config = dict(
    positions='rope',
    qk_norm=False,
    parallel_block=True,
    init='trunc',
    init_std_down=0.0,
    lr_head=0.00511,
)
Each number is 500 + 50 x the weight over the matrix's rms, rounded and kept within 0 to 999. Layers, rows and columns count from 0. Numbers have three digits each.

# layer 5 MLP up, 2304x576, rms 0.141, rows 2152-2303, columns 48-95
519472488574555503545557488517524520509558444461560499495531480439447520605493522553483467523500549505652522437501560509479487502525487460556526
425418455363565480473521473475510547490471412424465490586503498483441503599432522578439506586534488493447530525466434443459450525419493474458435
453528489459533579582529505511459526465566487422414482492504526484481472499439449579475484504532421527491532456504494515533584484533459514564451
490481435599538395547506486481522435559550529524497439542589551501451600478475443472519592417503494535556532613491478575456393479507527504459484
508534516438481441505439478489465561543484485380460509502517514532506427544492431443557549512508501465491493519495485512472499475502616472465590
482469422574474483551492565451491561388505413597561508527409540472494424528573577490501504482460508450504476497537517495540487561493517467509543
528510499528503527515440446500543501484458478449444452502498484434520534460533596468497533542534542555581489510380585480529462509512538470511523
482479560504432580641458627560409527441536590523515455490346536492560475423517530444520490403514481473482524565525475536477446553505412515548480
450563466544497454512519547488476524462433507434446459471526460569455573532517531512469564497503547605528517598538530402509505503462369439437554
440439479507453544526483492456532515529480424528419454515486508481494558492579508474508460484503518505484481450547530564521462443542493589398515
480486601476517494450490489490525504428566482525570582409550442501472500513524476458476491477517545545470524455452526567558474523481471537396510
368453449498534521555529537563456529459424543504463540449532354518500545524480490463438506426491444496519435544532527484488488537476513497417575
463565546608440514546416548461437530450469558409505546477385552547470500495482500422469461551456494520423500499462525511591587477458499529461487
509482534515620485480422483502492482495487510455450400569476520517434464483532467536455443543454508443510464455443575543457461527526496457599498
460502556507561467508387506362427546374521502428445474503501522541462477534439520478433500466578469480452549450455522528469495593375447543505571
400450448560532468525454497473491479445574480470445491537518471497559496488499413547564653523521429482495467487393477451528517492538512473528449
516553573463585436464546430477429504544557573506433553496594517501549557452414562508623515476497591451482557546411531480534401491423513449595519
437486521484436492464532488507450498536537425546493467568550398562482504521469498433444555438500539532498630512575550442532528443547501455417495
533586381473581536530533542499447532486496533479540532524399478452465440472488460515521446525492537556495551494512502552507514431500511465553534
593577485491558525475580490545505470563541461502531555503452497408423493504518442479501486586528408504527558509528485564409453528502585433481582
478406507602440565584504547484473537465502612477457576542473498429419457546540464516465484434519624518511312507563463506556537501481553532573510
583593364540475517485380458457539572497468441485486425545471474449530473487469460496606489494444584432480480571489489503550485572506571416478435
467437510456521523505585351551580607528447571529520517508535577528547538515527554483574572469485403562530528452449464469463539390506516435497431
375636591509581609535510486502562490541533547465508573458534555401498487558438517519576451489537499495517471487479549582518506556535414503527553
470472474535462441493526542407482520425434513492458570508403604507587459379492499544542402504575576416509532640459474484535585487511500501549529
434608593616500473519476438567389394535549428507554411615467418505406502507497479452489501578518531504391519496434466546514479509481508427467470
540462449501512514583553434483489506493517530434624544428464511469447462587549509450585524535484448549508348514465479476487523523482544451511432
385474461507488597525545469512442537494552567517531472490518508526532512528578500439500510512597514510506532398559463537536514466583473465407532
491439462512532476504580463438498464449508514445524409449457513500385474558439507567575585480520531478562531462452502518540505529484560534453492
533492536448577500490470477552524509552521534548495563447483510525477498519576470474466592509515481479458471546510526481556483511512475503507408
509528448475427556438506479507448587484502510531547531519464489513535516491486497622446444455539514614511430482429457439501550479456513523529527
545522439558505515453579536503445601457483510443530525534467459457437543526473412560549525541435458532567580484464440604469484488472503587472498
431448447497587519458471496430516477520511550443499434462497441476524485497447458422508449463495496458465504507476518465538450523536457522512512
505561575625525579491512563582501462494492475505535466478461528464542427464468447494542551484607513460553413492520456418465470554568526543482518
549491456458561511486573548395507502554439425440360433525532553471493473519505620497538530535567493484487481432567503422462498546480582602609516
503322567488447425390499458452559417515492525426424586550475530527495540462492500545450464544494480488544555539416574481532489471518504471496581
468551562531500449486487438515457392524489524491459388540522512553576420502490445413480511407463571446528495478501473554499441459511445526550420
404559532552498524466507569449508524482559498501490492450492509488519520423500549427486561444575592483489483526504519578463512485518461469552534
420470579544475524505555509510507465515511552505584529499463552408472528453480441495482450513495510593447499589444513491414571530541498588451519
449462524519465541614501527455477462538527570465500544495523537565500497451499558556514449472503513503439554518499462561549555544543490587434469
380549518504591554414437504483510382538441509480498558475549509467478528406469440489534389454450529443519556564551470493424516505439499550531617
509508520489489495503495376539502494506470496526548612512466495511551453565458457566397582462396474413544483436464494513577505521412499468477526
586524457423484570429557504507502458447508562481488508459409490559513534481432476483487516461567497545529528452516567487515446362512472501399493
501500498543542477549485558620429507571490524528528446454406457453437575414483475441504491471523434420541407540450502507619546489556444476498479
581533492516466570505572472474464530507452569457448453502587423497510531430467431574469509410487564612529472453563520441515473446445532486549436
460599618487446459637522498561490535401567571560462585473506557465441579578442506497376433481536467422540442468528519525573467550510523420592543
428494421374602532381469424532462528514421489522537416546537450410570571502562512406483439461568513482512517518532469534508511525452482425532609
567604499567543467466441594521434545577522510495492540580449571400457603500586513489448499514502546503466454543478421500566457487459453484479441
517563535446493526527596502536446480465534471528515491486522595420470408526482471469475462517523463527430551398534562559540517531543539545573579
466578500446559523458489510474496502459439438467577483507486439541472466441519511433487538453578439503445523538489454509513517433567429474484531
519582601421534522561498514553406490510513434527468458455396532461513559576427468482508402580508473459478451563490414541435590454492527485483540
474473554485439514523505548539519553536510575451468503491473525570384418490486517480427432502501583482532597432578488589385500453500503513464469
468571475467520509471463590385563565459417594510469403535593488435512580477454401487523382558514517495460550591493457489486483444628453416437446
542474501461529513504548480579435523480552572521497472564498507458625566378508480436394435484553599464502508485515484425560597509493487458437487
588515393478514546420405601488518525457494523525512480484513546455470517523438514653467503596517445395507516579534654478550461576566498521532416
478498551443433585518505389443452578403517450423444475545476609464580492546470495519427571541475496539556475470457536532572527465508525535545458
527539540440426471488348457538493544517497461495466516522430414592477473510492559565493508460555537542512562502465558458515506451516453529483569
490515506513556496628497553547423385610444500535512555529454551508518475492581532552558498533602445496562588533505507561609541433440501549503502
463499509491484493450473438505426489571524490486464496403513465478527443510517456496481527465454538507443540490504453475505438548548512510431403
456493447475653521451518483545449508515505524492569484510492487431575521415503545563502452458489498547548445459437551462442525565445491496520439
439524440431502551545401442477563610505472485469408511565445577467571527579449521515502470486486562428445499423492638599507461488423552567503532
509460443551463506469614557530522456530514542542482511502523529557466530504493561587435506495563548400464549495520511444564485443617447517480422
440487511465563412526421466484500571497445495531487433547484465514482488598478539473487517546488471513551476446506503445489487510541547636490476
475578528417549518604494463594483458478538466483545548443447569498554459558460468547596438481420553460494448497434488471476512582537518508522544
477497479489411470469463463472450516445521563462513492529564538526463433458450405439546471393492527583574372469505521536474477514466479371510562
476629441537556506593457548470489411457530422427434440432438368460456582553373407574483511573480432508497452394507520466582524539434537477507491
550506585542456531527546440482555464493465454470442584470459511542564497579566444509451467580526547407480392417503464525462561576471471427534519
483545457491553528555520562601519549535508533480567531515490518491567494413479483468537515417488485475523478548518589578470601586547524508536462
508465521444464452509585545489460582482445544485521502528446560451480505502479532505453490471500489508544474462471498571543465468563535523501423
404511504508486577599451519608501470488499551509545470481557491544492464502517472526580451477493443481577517488456526480441581502489471553463512
517483451443491590538561460508499517446398432505547404477477410565505526420543412506504443481532505494486520506423484450465556442453449444488463
388499536445523566528500571541445458474449428479479469496454549538454496505441536523576429587490496568491539519557514486529531414437498506518513
457491475518497546443487565428473496470516446387477469517541553524525365440514408558524494479487485515485571486488426560488546557486463443503551
490471463493490432456422344473557607518434460437471481552460438481512592483488497414419468395533572566384540548507457593449451516583452436489521
570527527540495507468425391585435426483450430436481434443410536546438558403499512458456457531433459516472556522534460561454581518488486510587424
544580534523510516472460452524572526461517626563479512549413600454540587517563456486458500479512556504544543457489513452524429535487476477562557
498568529535442489445482392450509524404597454464549538548469488515453535484538555498599431501514543521473509471452501553491501420460601482516519
494610511391460514525471491560473556510472487415473467560532481473451588503466553403460489470448516461469499420506510519504556468525488515533527
451547492531545546564466517480528433482519467526528477500550444402502490562486672536470536515495413434418400575517464456523530443496498489527398
482519473487464598465567480503495496520568463406529500506437433534452473500468409449493474411537528485436512495421494540634558561547390469425473
454438484471509486551516512434478530407412479497512449554480570506510476559468452485574555521533485467478528516572513490482521517555496451446438
489522432568509568561495516487507483469492541520589485416434570477423464481574471535467554422496433509544487495417588532507549466427500532423452
462587506611510558536462519501575450353489595569550385407594534521456540528511499461535506477558545533541573559487525435528480588545407527431477
560394529530505537500443442496490608456501496513504545589521579496527527489427525478434453437572556450504635512427454483484577489485441479470419
475462441430452415509548506486467542438548446488511472523563490456536570458524573615410431454504427569532421455464441536595571658560497441559534
499501501396481479542442437480449544560520435520393455474480455453502393494482550505521585557447472612474455492472579508534507406381535559529414
501475458581520554527559574482455529540572423530431486523509416447484422517463531519462516451530473510595523471512410504419496491465487505456466
516477600528533497424512459577534517499493460470497538520476580537478539587514451486567448445465551445505530453523533517652435489512565549488407
512498492508483492457562507591529459473410545470474500529466493490559474510576420505494467491542342527455481428491619481553483477494479486447534
558483521545521454468543489450530539581558488431491515462498462467399486447432533454470515522415539501529497520458552475493554502528518503519457
464501452481561471488447424470460483533490472505550426563409471395421482531576420610493509508487438553471476521515548600434409500493483482558456
492517508550448582420584530514398524493608504538522588467522520502562446506466437528489597405486496433489482491535443485480480526562528443525555
494572561517559588450447477498412453554528511492507512547507509531519509524434490499458506503538437474493513503527526442591486493526518488397564
492505459486518470537566535495426458420447465548457555465495572523496567519511523516464505552436514509457487544481517545503513461600545493591501
477507488521565518487551401571409547519521505507557583437518344403538509574481426577491480536579514504478476520436495570451568572560450536498454
535623496500561458538502463432561488465514486504518602495458519540462478442451421463516476561452556472470473599569537502533487445511584515621568
531525555426560525525487407602505583600494529518494519490492478514410402476517576494503531466434534473514416479473493516518459472483440484507461
478535529475446558494464473453468510516518420505521484483483486479542465476523513514525463492504367577527383477493531611502524493553531531417545
499525485520514569480477517500427614559554547457499478486494503429449562511449481561415527422557469432559495472474552552526496468491525506495480
450594572439527500478410490524468521507486426527526496545455476540591464536564573460471504569454529555508508469488469563502499487504516489448508
453508450495472476554535568457491539431569499529491604599491429527515382526512519482522497490507454508544455526499485507532549452491500421474506
585482513615501509480605557503585482455517620500440513445446529468462470528463495575447541510483407435555472530479511480505482481485491502519535
470449565603596621540514539434507577454370460499559505446537471519569508504590349521465528464469464579489449426447497554496529552498540431525451
489481479525502547549484465524426603461509527556628482572509494500471391493479505440489443538490457516510525506502540466468537546478555443482575
502578462453534489464414538538489518499476465506475530505587600487523479549556466431456565564457512479557498517502511520574518508543591496555554
535474448481444520521485561555541527500540470522529529454529533508454441503534426528491461529531461455459515471527432524554488545488497529503502
489564527481503531543520504391533480452451572495550507484546574451482503432500390513530612422532480547518465471515556546487442413504538503384533
521522568487507588451431515421531477553493464442503490532516436475506420478536450530530525493509564448527580522456453529508534517396534402532565
548486546523547481457515499460471504519505464431611453587518489494529555504375510545554520564495514550545482509493529472393470411480484448453507
531482557495446468600456418528522568510550518437531548582489474496568406487539454518501546516513597378537483491452496516532518607437522520484532
473543485408547545473469480395461507447554584535502445568438508512529504430478499492493484561504484474442578471504486505469417504530490468559521
584523584546420499486633402498525474560430498423476461454577458519391553502529589402451598508591569441434443488407438533543473475523584495527471
524541493470615473529497397523518512524563484476501370533485490539427476368484511459485555496559426523485529574482494534505507509601396531568504
432492536501476550523580444509471568518498563493519548550535448472526451520535508553472510489457576443519507453485426562487499594499560573435570
502479534454504543555502535484472515535478529483479474529510495605460507424519394494522491491541505407546555527600436518593622535444536535590520
489590489545594497601412531456515538433518539553440573484471552462504584518481497405516536539551534535546411517422549557440512436502450531517474
489506466524441473504508473434560500387512517485485412530541467431473516447530490458487453440480446518437529454468456444483417410465491473451497
526566431479541604502604446495524602528438454482473492428478487521450539490505449484481602584493531422445579531463645522497592438528370432457501
519516416554520561598477494588550498526443576480520479507446513515474521571468532552567557493445570509503516461527439431524512481494522525473510
504496479463482540552472499512454522496434545519527452521471463507475522527463526486533533483521462510472511494488499502526510603514519504522512
499527537500451406458443500460453451519531495538541557550552444496502473561540512452578499431541460492473548486516442409509475499508435476526567
528550606539602501497439522532559533528555501422511541448494589443547458462452515400506390423564452519512556584477498572601548534507530474499480
483482508460477584582431450488551531464489525552507506422494597467610542500569491515465514559527528461530457553538420553482538491503468491516494
491387504513511543511533477470472449445417419495499629495454478517512586410445492476518529499477505503449392466477464477556478515510559517505569
413571474532456508521613456449520485581550563523518490572494535436442595588486475577508549623430508518547516474473456490449488483420477551481484
509536507425561474463458495494476554396585493507562483588450437536483534531452418543431524526580569500437445567508453501507432573469527481460505
570473452528505513564450507508641425486543428547531408478506522522519533503412522369425544461551438483477485583497609546570514436515426535505504
476516601458447584542534524421419598485498536429476563426493482479538446484518450491488452401543520400414577491476522511558433460406542494413519
461566493398552565519543415513478458489340523475472535465541412501549538442384592540494464584498627413515488510521461508540520567581457505600474
497546494544510471499511492481517524485432448506422494514467481522447423487465518400484526545419512499454543434451465556456421426552470558453499
453513440459515535512481544496485416467540560549513489493547583402439403475458483497490502483440635506474421562427486639522450506523509489572485
430493386506430491516459518454467450470505461405513538529506481447503466451496478461531431514531436508469566576523456616471500461387561528452550
493506537409426543532519470665428452519649464627603439521579502521506520460458473532475412488520610462462467462555463463405485494483454440549432
447561412616480424513667509472480495515495565465492516498523559444502519446418452532424489474522534442509489551496492532480535553544539490535492
467496500506429467390515452438510452485514501434456442458467447502496476601410397609445467573479586503494485513556495466494558487434452442471460
450599428439545486527452449544526511493461600479500513455555549527549545511418547440544414381488543497478480444525489520526487598492507454500676
525565529490482622426549441454500499498464368580506530517465458510509429557516499494529630520586513452545493491432423513443513533500509560531480
542543476455500511493494526506456476532546549510515494505465490587439580612505543495525460532528502608538519516422475526404458540520457513579489
474488507515476579493419505561404550479533603481554407483523459405491497572478458484485570570504499563504481432495504542510491567423478506500550
510522513551529468508519489520545450407474517563535460531454485483457523456480557544573505588489446378512451498502481509500538503408510581498375
430369599529482496579490559451477598467592508413393538455481417470512587491514444421548459542516460577552416539576469512485466498425430557495529
482486573376519508537509489515522524364501561508555482428495455464514560515491445389481525529507540603464405412455473470471501565428468527529431
503562513367482481511461570503537504465474521492414469478525497483472512458494514555422459570510477417620432593506611589524483543535540406469529
500443497538448567458463515522534463465532411473431390441541492397648472508475475472495528485466519451463484489461533447474435492469514475494520
497510463456496497494511458573492560556451585464538460600552489493465445525454516514550491488459509462580409556463485513566623566505552479525481
472545521449474453545420420592533518406366510529484366411438380530612511437484437501623524403388504386583484452478541419474511435510514434485494
490524600463512430574489483570505437501514559499558528491422592526557519479528604462433602537464488402487482509575569439473529404552527428520404
517473559484468477561549543516492486550443590483539561428519492441527561453454538523480522501487532419491479488554557540454499522417560450469405
541503542519526524464393513563498495427546556447483523547487507526501487520525488438496467403527473478505519517448559471494452594471467468460363
546444562445433570463420467534581530636510498404487515455430492525494463519506466487549468542560517412581546562418547449541490517450496375506413
486487491442484485382483497550483534526432491473526473565458457495601456508447489484475489474532478503538499468525493486539519455444579457495523
546501400561501583488488479459425547547437521455574571565493505500490442517459483466464498462526434467463490520504439557533536499456546495483411